Weights of a small transformer language model: vocabulary 628, rotary positions.
Each number is 128 + 24 x the weight over its row's rms, rounded and kept within 0 to 255. Layers, rows and columns count from 0. Numbers have three digits each. The size before them is the row's rms in percent of the matrix's.

# layer 3 MLP gate, 192x96, rms 0.195, rows 0-131, columns 0-47
105:169113112161124141157136124162128141128113133148096147121080121134153100143087138117116117113143122155107100097160167145114159117135141132133133
099:117136119103103126139144148129127130109104151119144100138156136075123140160108142093146050084114140109138124105148166097121133133102102136141113
093:149119164125082128104112130070131175086099141161120173167104074114160142099127123123079109132141092083139140140084122140107141106133129140104145
125:135144145142113126121117110120177144169119128160109162104132118118063162126132125127129139157122146162150110115111166138167081164136142120149131
102:083105111185156116111139104105142116133082128157121140135142147103128117174142125144130130129123136115123110129102160111116124167173140123103156
111:167158146142121146118100081130126122168132077106137153059101109170147157107129130106153149091118132169131109100074124124124148118124149108148168
118:104133151114166090128066142112106071123125138149161105147143105138119108133139162127131151144134163132158100121133110125138153140078114085145117
100:109121139165089074110121119103135162112134113173149166154118120145152119119154118160155179128131121094074088121104161174150123097155124120110175
100:116145159077101151144149098130123140124113167160149141114172092141129155150094135083142128107136133094125088123101143134143138120124091100110156
114:159099090164128154117089125119099146136127160140138089106143139152094140130139121165132137144138113107144114144128157143160089136178158081176150
125:138160144110141092116085141096099105093125121125158111143085134114117109098124162086127185131092164165125135087118108174078117129104152143179147
028:101123151134148150122128105107077123111143073096111147131123122125104096138134151115089174168111136175136110113111139100070118143080116148140143
058:097129174111157131111141134078109136108086122107118128127135140147145161133098120106100175132169104154136080147128115138156173126177120123111155
098:141126130142128157116089125103097151167110110147154122139122159177170140117123154168127153087146186122138120172101129146102138133102095143141122
091:136105091109163121071087134135126145108105139122119118133111077159105131108115164139171100115117110147082104164079126127146086149100140055165117
105:092156112153161104086137095139121105134098089121156118111118136133122117140140153115124088128139101093060115133118127112103179167157117151129121
097:127103098135154136146147096169130118105142083149166138165158111130128150114105151128128141106166139158122109098057125110109143130128172091132136
103:121099138110156130123172142101117122113092128091136126100128112141149148125114127148121150112078101102151138134092128132135138162131136152152144
088:103125147096091110120119080138138087140116151149114126133113173131114158134120120121142136128147120117122116145086110124126118138158139069146106
097:115140147091149110104069154075110173094155126132138130158177136156095131115122169115101179140136114120127106136125132146117148126131163162121138
092:149135179148109087092126102123101146131132111144101151108122141166096161111147153134137146074096149110130134172103132087123120171126131123121137
104:176136135130126088155140081101118138125137071172143119104133096109163136108181084099139103077131111104120158163165137117135142131109171128138158
092:129169176131137125133164150126129122168162116148119156146110140110157169144123165102128141074106089121073148113128127135113078128131126107159150
096:166101142160097126114110086105133133131153148145142143132103169132176130139128145112134129093053129114107097137090145147113117100105102140112149
089:098124142128104139140107125145086140110184120160117120148113116093148115122126133154121133147138107119123051095134122118170158122146164085108109
113:125159132135144121119079146126127145152163134112138148152111144150075158161137130102128141163145130155097141166124130134171140186163117103168154
105:088129149159129117129139087104162148126144129122090116153098085131095115137128128118141142137138139111122133082115138106121086168085103103127165
107:073118117166100146148153109104130107144112166156129097129173122148113116128086130118107111110155118113156137136095169130154146129169149144158143
128:136151119160100143086101087098153169108132124151192162131100146185103170159137106112139154106153144145129109154063149160171123129108114132112112
094:157151127174119126149118118150116125121107162151151133124138135105126119155124120098117111068128123125097112125075118186143110139143120098150112
096:134114152147092140124089071110180130153109083159118123162104145159123135134134153145139138139114124137100125139106108113078118123124146152125130
092:128138153111141094151087094113118117136152100143143150145115134164149143175144118133144145107126098099057103135110105134143111156164097133179148
099:142078118167165114113135107135140117087133127146106147118117163128135111105157154115121114118107146132121143169102124108124124103093145103085139
100:105132120127120128125125084125173118156120129127144110099151130134104130137102182134099144074107132124140108145095120104156143101154150126147108
123:110160135100111139127121091101094094124154136151098145087165105103119161105117132100125148148111119159085134125107128116128086105143154135155123
095:115144143183107139078125130117108123149167131128133164121149156187145119149146131118108112140138136097079109175061133098140111123136130105142127
079:162147137155144114106116108120119119094168129133135117145160171161109146118143135146114153130140130180146131110120127107084074118137132115105133
068:121145118137127107129111117142094135149130104144107086162135123162145135104147131116085100143071154176117120092153111114117161138119112155132121
083:116140114145088087091120110098145130119109109125113114165117146161125140109112140108123126095113130117126121121122126125117099135150133169081119
101:142145167145105126107100113100165169089123127147123103124140107094116098137107157126144095123108120130171092146063112119116141137111123112151167
096:109111156116115181106095102100152128149118113150110121121078111093108111083154086101145117142119125116131068137128111154153102128159089115113094
097:148094139156098143122115101111151166128081119135139127121121098145129110138119162133122103112101124090080102130142151114117143079176104094136141
099:132116122151131158134140100138150128103122061118152129175137110136108107111122123136144103141173140104105133173116174117151129097137125141130190
075:122106131141084145129150136149111125059157137155093192159165165113136129064135126155117162112111105117126106130131144156165138170137100137137159
100:117147155135127136086098121098132109118149082141120138087125114118105131112138134126132139076108124138084150145120100123148169177143167102166152
106:134127169138127125131124131150173140148157133108108143152116126109084147148152204120141107113120151112131115118103139097117071159135106137152187
099:138068078157118127124149151104110138122101116159110094137147135153137110127158137127120129097106100122082113129128130150143168121086119133159145
093:128106136120074119092134107100145128099110138148111138120070132077125155146142134117090142132142085145142134150086119142124143164136116110161139
107:096171149118156141076145141101146099135140133148114108188117122093080127133172154164152143138133090116107142121123111110142107154121139109126130
094:087212124139080158116120083101109149093115129133136118152087163105130163150121149131110143156135149141125101111128114097126110109147147145175108
084:152187157119095148092138138110151148165094110146074143135124093163128157170130111114127125090104142108101174120091128101119134119121118108128150
102:089183107088107166156166119127154111126133072124087164110124145086094120102131163152151131102155108114109118140122140139155097096141140150127152
091:060142096173138098090146120141111176142110145113140097105157107113131134141120153099102155131127134122095124076116099074136120112111105158103147
102:141115127091181107114112143123113124140115115126154109157107098158166160137111120146079137120098094099110093156106129114146116110152142080158126
107:097134106096107086096161136098149123047157100165119107128114115146116124128124169157171160106110083134105132159113086139113116117101127117133092
105:097105107165110115107072127085094142101129094143126097122159112168145130133175165115165130143147153135117138137113132165159130125110153101107152
113:155135146185120149094133132079143132146164100154145179152132151143154118183145133176120146115102120139131112144113115110126157115173143127107108
090:080104088161142093127125087132092109117141153160110143109111118190128197141164188137119141110137133141120144157109162124138169123154155148136149
095:149098158172132142113117132124128092126138094173131129120124141187135163120153142148109137147116134129109141140085108094104126131118132074086121
096:104121121149159103075128127117116084114130173140116075102182118137125097156096123148187139091120124143149161118109159118127129158135119086112144
107:109086139163137119142115075107126117092146129122151143125135141129163093130138153153099142142155121131130141157106116102142143137148104087118156
099:128147146132137091087120123124156105115118118138129088109103138175143108122093133126096133128082083137127126161115099087101131154102154119174106
111:113182116147139148118136141108095122096081138124128140147136120127146101167141109130134129147086139173132096114103100134138147153121159108099166
100:099129153182129140136145125104139158130121125146144164137111145126134120102116124069157165109116170095129103091119114125114110138139155154098142
105:149164149187127086122139136113172100094138121135150148163123164140143131138131151143097148165141132105116101124101135102148145137138164145103180
104:133113139158113149085106128088090124118157096144189138128130095122147086135110187125157134105114155135137118117116108167118115117142110096148112
087:104135065152145141093146089082165114133131099146146107123127174100116094118132137149145138095135107152135104140111152155143141152136164094137123
085:115114080180119094112166103182129117130130122147143140141118173108132128133132142160113133139148086138099120125091128111106157112167121076123141
116:166096166156120108094125122119142061089152160124107115125163113127156101151112134122168146112108145142146115125084152096129150118145119112168124
103:125129118162096134149124086096099154097135100119124133121139143155116164143130154060106130074098159107114103108097128115092127160086132107132142
099:157167088121103133114136104134147068147136130128169104128110081145163134140159117138147128127129120172109090128145131116104114135141086090152108
102:135131108098109123130144119079128125101187130143119104124140129149109079120135148144139147115164135131133132105107152104159153127134155115160131
078:178113132091143122158170154117144108158154137110153076142084117160124109115182140134091117113186093111143143151140107109105161138118140125111117
089:129162111125140111134125085150126120131152090122140171149108138130144107135122163138109166108114113120124107107113143120131098122118143089182092
091:093143108143157117086105139118083094120100123142138117121125144125145112116094131158110125134147096153142099140126133156143176125173133156103129
098:097129121134147075111092122097100092155133106157146111148174143117105098188136126125120134147127154152135120130117111181123122083129121104158129
109:121142121107162144126119154134115166130177117135161083153097119128124139153137177141136147116119101161152164147104137128137114125093081086143071
100:115119154140153128154088157101119146118162099131141103146137120136121131118170137093150130151120157135126152097121145120125124129112164093176156
115:124138180135150077136105114121135137145135096118117110149117181157123123130111146135097149119138114106125132113137128092148151116116145152164121
073:148136126156156125125128124126152189101097121117115089124144138120124092124158130144186114151134131108140122161116148100136114137136122116160154
096:125119126157128128091119152116106086190156120137181146185120140158114149131155155133172121154133179147119130124080118146117118101102123138174144
089:104125102100144147183129102138115137108155120143160130092135118152130088112125107146158127090128135158085103122100158137105102151136110133112161
083:152114138155160140102100123112139094120158122152132085117161134127154119123126139158105072105162132119132087130132125126106154153150106164098112
107:131149177140183151124113146091137135134157112119099079197099089103133118116103133140141111117103090125119102156131133155156111126101154140133126
097:140128106109143133089142128127104093081129113142094125147089095135115140182119122127138139129100112135139114107086129101109121127160103099127151
092:132146127112103115114141063097137109158116157134165152120107157114165169131134146147108107146107108186097092128106100121114157109119122138131129
103:118139151139082092096155123136172075143148112143119115088136136149102104145140156154132101088161111141100163135105121135132164116122115146161134
097:165126152147153117136070150135119082130137099142147085165132112143153117120091157120168133132053120137109093123127131121163093150100146144152149
096:162187110127099157074128116165125118124108111152139135140095169137071143115126138102121131099149151132137117120091088133153178106123101108145124
102:092138139159110134135112113139081086092087080144112112135160131088150106108106133131156164141136104129123139158094128117129150130087107080197150
104:104142120124162102096160121131082144156113113129129171147101093156157129131131144157133143144116119087141072149060138148135095148141144117124172
101:139080160152120145116126132126135147111121100118129093141126125096101100113087136118101134129102125142157095136108157155095133112122107140090134
113:136107118137132132139169083115112142109109140172114113091098109119118090116120114110121125100150133153130147134087182151109108163130149059098162
106:140147110124111141134154134097139180143124115147156099127149147157110080106154151153178101117139143133147120115074130088124144138120116094132154
097:128124113129131098106113123126118153119178044163159133144100183134123138164116115143141139116160115098116093137111155150110162098121120114135115
099:159109082158087112139112114111134095107156126158139135119119134103116139141142140148091167123163079122117144111120170128187131067119152126128118
113:119140147115168118096092114144091146130145131168144138152117138113123120138116145131152145069110078146143126151137132155178115144153110131157129
095:107137156157102162111072127148101108116155118162118145146120120094118087129122153074140158135149106097131107171109132133152109114144122113152158
115:126173127136121112115138157119127126131150077149152169156129135110130086151091128137082171127129130142102105120129137124155167090138146161174116
104:114157132104128076088161090091125138130106111141127123129112154126161112151116136143095125139117098109162153164111102144136132177094132122124178
107:144115121102104137118108134101145160108148117121153120193109148128132125133128139132114139177118148143117079109099114139136140115134095105127110
105:133096159149115098147131167119157155144128155133127110165110122150145111125096122134132110139128164138102108165069109107145124162121133077117118
103:137107115168109091075104097131167090117151154134146146091119140162094159153175148152187141105130106121123121130131136085113170137136134104118140
085:070139141126152101097146118137137086098119086153148131153092096142120115164129110101134114171093167099132146098156089129150144131161146137199137
094:110134144147164148123070154136170112123067133188157126138134106096106112161134151106112150112122155123067142124121147125147116108116133112133147
106:129104114165131106118150100149141117152132118124127145153147102143158121130102142119139167054082109095120148076052131148105127134118109096165127
112:116141134142117107102115147064093090088128126147127116111129089172116100118136141100119136114144133104120099114110146122118117140135131129177117
013:111117082106110131083143160100096097131135120114120125156112148178150102116158125105165132123127090153144116106105131114104072170103148119115111
101:154143118135146150154113107080095108087108175130126143113146138140142159089149138116153135123090093169088124136106112144125149085120117139154149
101:106134147147146152121164099149136140112144119133135107161149129125158138174097148151089100096154109164138112111096105114138112120110141088115129
100:107136129142146086101163130075145109134138125168127137126127141136114115122122117123143135099122098125105111116128164138170165108097130127113145
116:076168179120147151093117137090139138132178093127111124188125149096093130121108113165148143104146094132142094143107122148150135120165127125113153
119:174174134118159125094134134117128100101148093119115140125118138143104131088119159114083162115128162153149096098078107112157117114116187122134134
117:111128106120160108082156127114130112126106127153125119145107166124138150092128155146170111153140131133149112124099163117120122151102121141111127
091:123146161138100152129111140097156103158149098093113117114131144110141093150146128160111160135117108126143128103107123124163111162099101115100158
102:127102133167088143139082079120096129114132127164110104103189122124092161098140148119071169148132156125149143168149125135140158144120130117153109
099:114156120131143139125136106120127159129092119112132148124092111170126132166166118148161122116089136172128134128143124108124108132158113116131173
104:121157106121134117114111147106130116126160140137121134142104101114144149109133197101111129089092080129130125123131157160117091079174171141138161
097:121116098138147147138173102091069145136160117126151113139103189127135121131130137120172127105087071108110078139127144141110147124152126096145150
111:141109159121122082120134102134138154126086081105144106144115145127192102147115142124077113109147130146078106148132168134141133116113137125157110
086:060167166102136125109095138106141141086102084126117190117149114119151153120104141165122143113113077157175117133112125110120087176124118132140145
103:136131084126149176126118113105113109147123106144133150108127120178117132109150127078130152087143114118127117144115145151103076131083125125169153
097:111129080130156126125101092145093136128145140150125124124153165109139133127179169140126130127130073110105127150126124108121116149135185156168136
107:133132160147110159142114109126125109156130089155126119114156112144129155109110137153161116094114140110141094184110142136122088139139177114138142
100:107157132133104146096075111105153135191145130117149141107141132134146159133110117130147091135058088142096117127095113117111120101111140163124141
048:092104114117151133106126098153141157141131072139158167183107131146125157099123147186150152125125124147085134135118152114127143134133134124169124
098:136148088164101113100134096121103106086164134179183153124128118137166129121100111162144160130092131113122133134131142149148146111136138122092107
090:131115123132106121104133113099164149114156084141168113117099101158077125116130125146102138089120125132098180136122109165138145094133190136085138
101:087111162101118094084118102145087132116162151129169120160126104181155112162108117169177149145129157145059137111110146123159152098119128137119138
097:138137147101130136117097133090144114132171137176105101117132127134113100150136146123129115134124138080136127186107111124100110134131131124077149
099:126108109141099144100162092122066167138153142122146113106163110160078116108103130089157138121154159093141112121133095128179114120096155116122098
098:132124145122130127150122085069093129142151120143149093183139122131170136129153120159116108115124066139107160184111082144109124109076139146127158